Part of a small language model's weights.
Size: 14 layers, width 384, 3 heads of 128, vocabulary 2971, 19.3M parameters.
Training: a variant of Adam for these matrices, 673M tokens.
Each number is 128 + 24 x the weight over its row's rms, rounded and kept within 0 to 255. Layers, rows and columns count from 0. The size above them is the row's rms in percent of the matrix's.

# layer 4 attention value, 384x384, rms 0.0304, rows 33-38, columns 128-255
size [102 101 113 112 114  97]
[[102 147 132 163 139 138 130 155 134 189 152 140 141 134 160 151 131 119  90  90 129 138 102 139 130 100 121 126 121 107 113 114 124 123 123 119 152  94 116 136 142 139  88 182 123 145 122 140 110 107 233 121 138  94 167  95 129 178 121 177 130 141 155 145 127 118 118  69  88 138  69 120 127 164 135 136 124 117 102 152 135 155  72 144 129 139 122 119 144 163  86 112 100 112 166 139 113  42 120 130  11 124 108 138 119 142  96 124 100 144 123 123 118 136 116 172 123 129 131 142 144 104 163  97 104 121  86 158]
 [148 133 144 102 111 131 106 129 162 140 129 169 154 160 129 169 116 141 117 169 113 110 100 134 117 163 120 121 119 157 135 124 140 123 108 119 141 124 127  96 115 129 182 157 122 140 116 115 175 138 163 139 149 180  89 177 115 147 128 121 119 125  98 132 112 150 134 135 107 129 109  84 111 150 126 145  98 157 147 165 170  86 175 126 125 142 125 124 118 164 161 113 103 148 106 116 111 110 139  90  97 128  83 138 155 121 150  63 122 115 105 128 164 120 117 157 129 140 129 110 139 137  93 147 166 104 150 119]
 [131 139 144 121 140 131  73 144 120 128 138 118 196 120 120 212 123 122  89 126 122  94 107 135 115 135 134 116 125 100 143 128 146 141 138 144 137 122 134 116 111 122 166 136 150 111 132 174 175 106 134 135 132 172 184 149  95 130 117 116  91 106 154 124  70 101 113 141  97 122 109 116 158  75 104 141 114 120 125 171  99 155 189 116 140 126 113  81 148 120 136 118 124 105 168 122 132  85 150 126 116 119 129 171 120 118 132  73 126 126 125 117 135 132  69 138 116 142 103 131 142 105 134 171 140 144  97 152]
 [128  76 105 141 110 154 157 140 122 112 129 116 105 146 200 119 148 152  83 176 141 152 146 111 113 147 130 132  88 127 141 121  89 127 123 134  92 197 131 139 136 132  93 140 127 134 120 123 110 144 134 142 126 145 116 149 225 145 125 157 124 129 134 115 126 151 133 112 133 152 112 121  80 124 149 132 150 105 115 108 100 160  86 119  98 115 125 141  75 119 142 132 128 115 106 121 131 180 126 133 151 167 113  80 148 175 114 153  79 115 133 115 121 120 132 118 132 151  99 146 143 129 128 127 141 118 148 147]
 [123 138 131 133 136  85 139 115 151 107 163 119 146 121 148 203 153 116  98 103 120  95  81 128 144  38 164 123 164 128 132 121 161 129 131 144 132 122 135 129 115 106 156 127 106 110 119 120 113 184 146 138 130 174 140 138 120 135 114  94 112 112 127 109 132 139 129 148 134 121 124 159 140 118 176 127  83 135 128 149 140 125 141 115 141 152 125  86 162  85  87  92 115 130 143 132 128  94 146 122 144 144 167 193 124 100 138 142 100 133 121 148 145 140 129  73 131 145 145 119 128 137 106 127 153 121 182 174]
 [105 155 165 118 149 127 150  92 107 141 100 127  73 148  89 158 124 113 145 119 110 112 167 136 173  97 130 128 140  90 125 141  99 105 129 143 148  98 133 159 109 119 124 137 106  85 145 116 138 119 100 132 123 132 193 111 181 129 149 157 146 150 108 124 157 144 118 130 111 142 129 151 187  76 177 128 145 167 139 137 124 119 127 124 150 122 128 146 120 141  82 136 154 108 133 156 115 192 128 161 130 125 134  80 106 121 102 136  98 132 130 120  99 135 116 104 111  67  77 126 103 138 167  88 155 136 122 151]]
# layer 4 attention output (transposed), 384x384, rms 0.0253, rows 33-37, columns 128-255
size [ 96  96 112 104 112]
[[134 100 112 133 129 156 116  91 129 102 152 125 113 106 120 165 104 102 139 166 110 110 126  91  96 145 145 147 135 126 114 144 115 137 173  99  96 120 117 117 108 129 139 118  81 118 103 113 120 131 108 123 145 135 114 138 171 104 155  97 150  79 126 143 143 152 143 167 143 120 137 116 138 128 123 114 139 111 127 131 153 118 127 141 120 124 153 119 147 131 141 144 131 159  96 137  49 171 138 151 165 136 112 142 125  98 146 139 125 112 119 142  91 117 109 107 137 147 132 164 107 111 132 125 166 147 161 129]
 [123 175 132  98 134  75 115 169 141 121  57 134 140 106 106 101 178 101 127 118 146 142 141 108 156 124 140 147  91 125 141 153 135 145 137 118 132 139 150 129 204 122 136 128 130 125 138 142 124 120 119 108 124 141 136 103 131  75 126 109 109 136  92 128 141 112 147 120 139  98 148 148 126 131 140 106 143 138 101 142 132 136 124 159 114 145 130 145 110 158 106 106 166 134 145 120 102 131 113 109 125 132 149 128 139 156 118 129 134  93 100 143 127 164 122 104 158 107 132 112  84 145 144 120 116 115 116 106]
 [147 117  96 108 128 149 116 162 168 147 117 141 118 106 133  98 130 111 129 125 146 165 138 158 153 151  95 114 104 134 166 139  94 147 128  93 130 124 141 142 190 120 147 124 144 142 122 117 113 108 111 137 134 123 123 117 154 125 137 125 142 151  80 110 125 142 149 130 153  75 134 132  96 139 143  79 112 117 107 124 107 126 122 131 115 147 158 113 175 135 140  89 101 115  98 159  82 129 101 141 121 137 194 130 167 156  98 144 115 113 123 139 101 216 139 136 195 121 137 107 120 131 110 129  97 135 111 138]
 [142 130 125 120 125 176 116 157 118 121 121 153 162 149 104 143 110  89 165 152 111 102 125 153 106 122 118 127 146 135 126 128 119 128 128 118 174 110 126 145 178 111 121 131 126 131 149 135 126 134 145 114 100 110 144 117 115 132 145 143 162 104 136 150 145 140 152 162  93  67  79 124 162 124 119 132  94 178 143 107 112 125 152 146 123 107 120 144 140 134 123 180  98 138 156 170 116 125 142 106  92 126 125 156 117 132 122 133 121 118 140 106 141  70 132 163 113 123 105 141  56 143 141  91 121 114  98 115]
 [ 91 119 187 119 147 110 132 111 143 116 151 102 102  91 122  84 131 173 123 116 152 160 132 126 105 111 148 104 116 137 141 136 136 107 129 138 126 134 155 117  81 121 158 120 146 124 108 122 114 119 112 118 169 160 135  85 123  69 178 119 131 179 134 105 122 145 134 122 131 159 171 119 114 117 139 101 101 101  68 144 128 135 120 165 107 118 146 124 118 155 107  82 127 111 128 141  94 134 105 169 132 120 167 122 142 130 129 140 124 138 102 164 142  92 119 131  73 150 131 110 222 135 123 138 164 133 145 102]]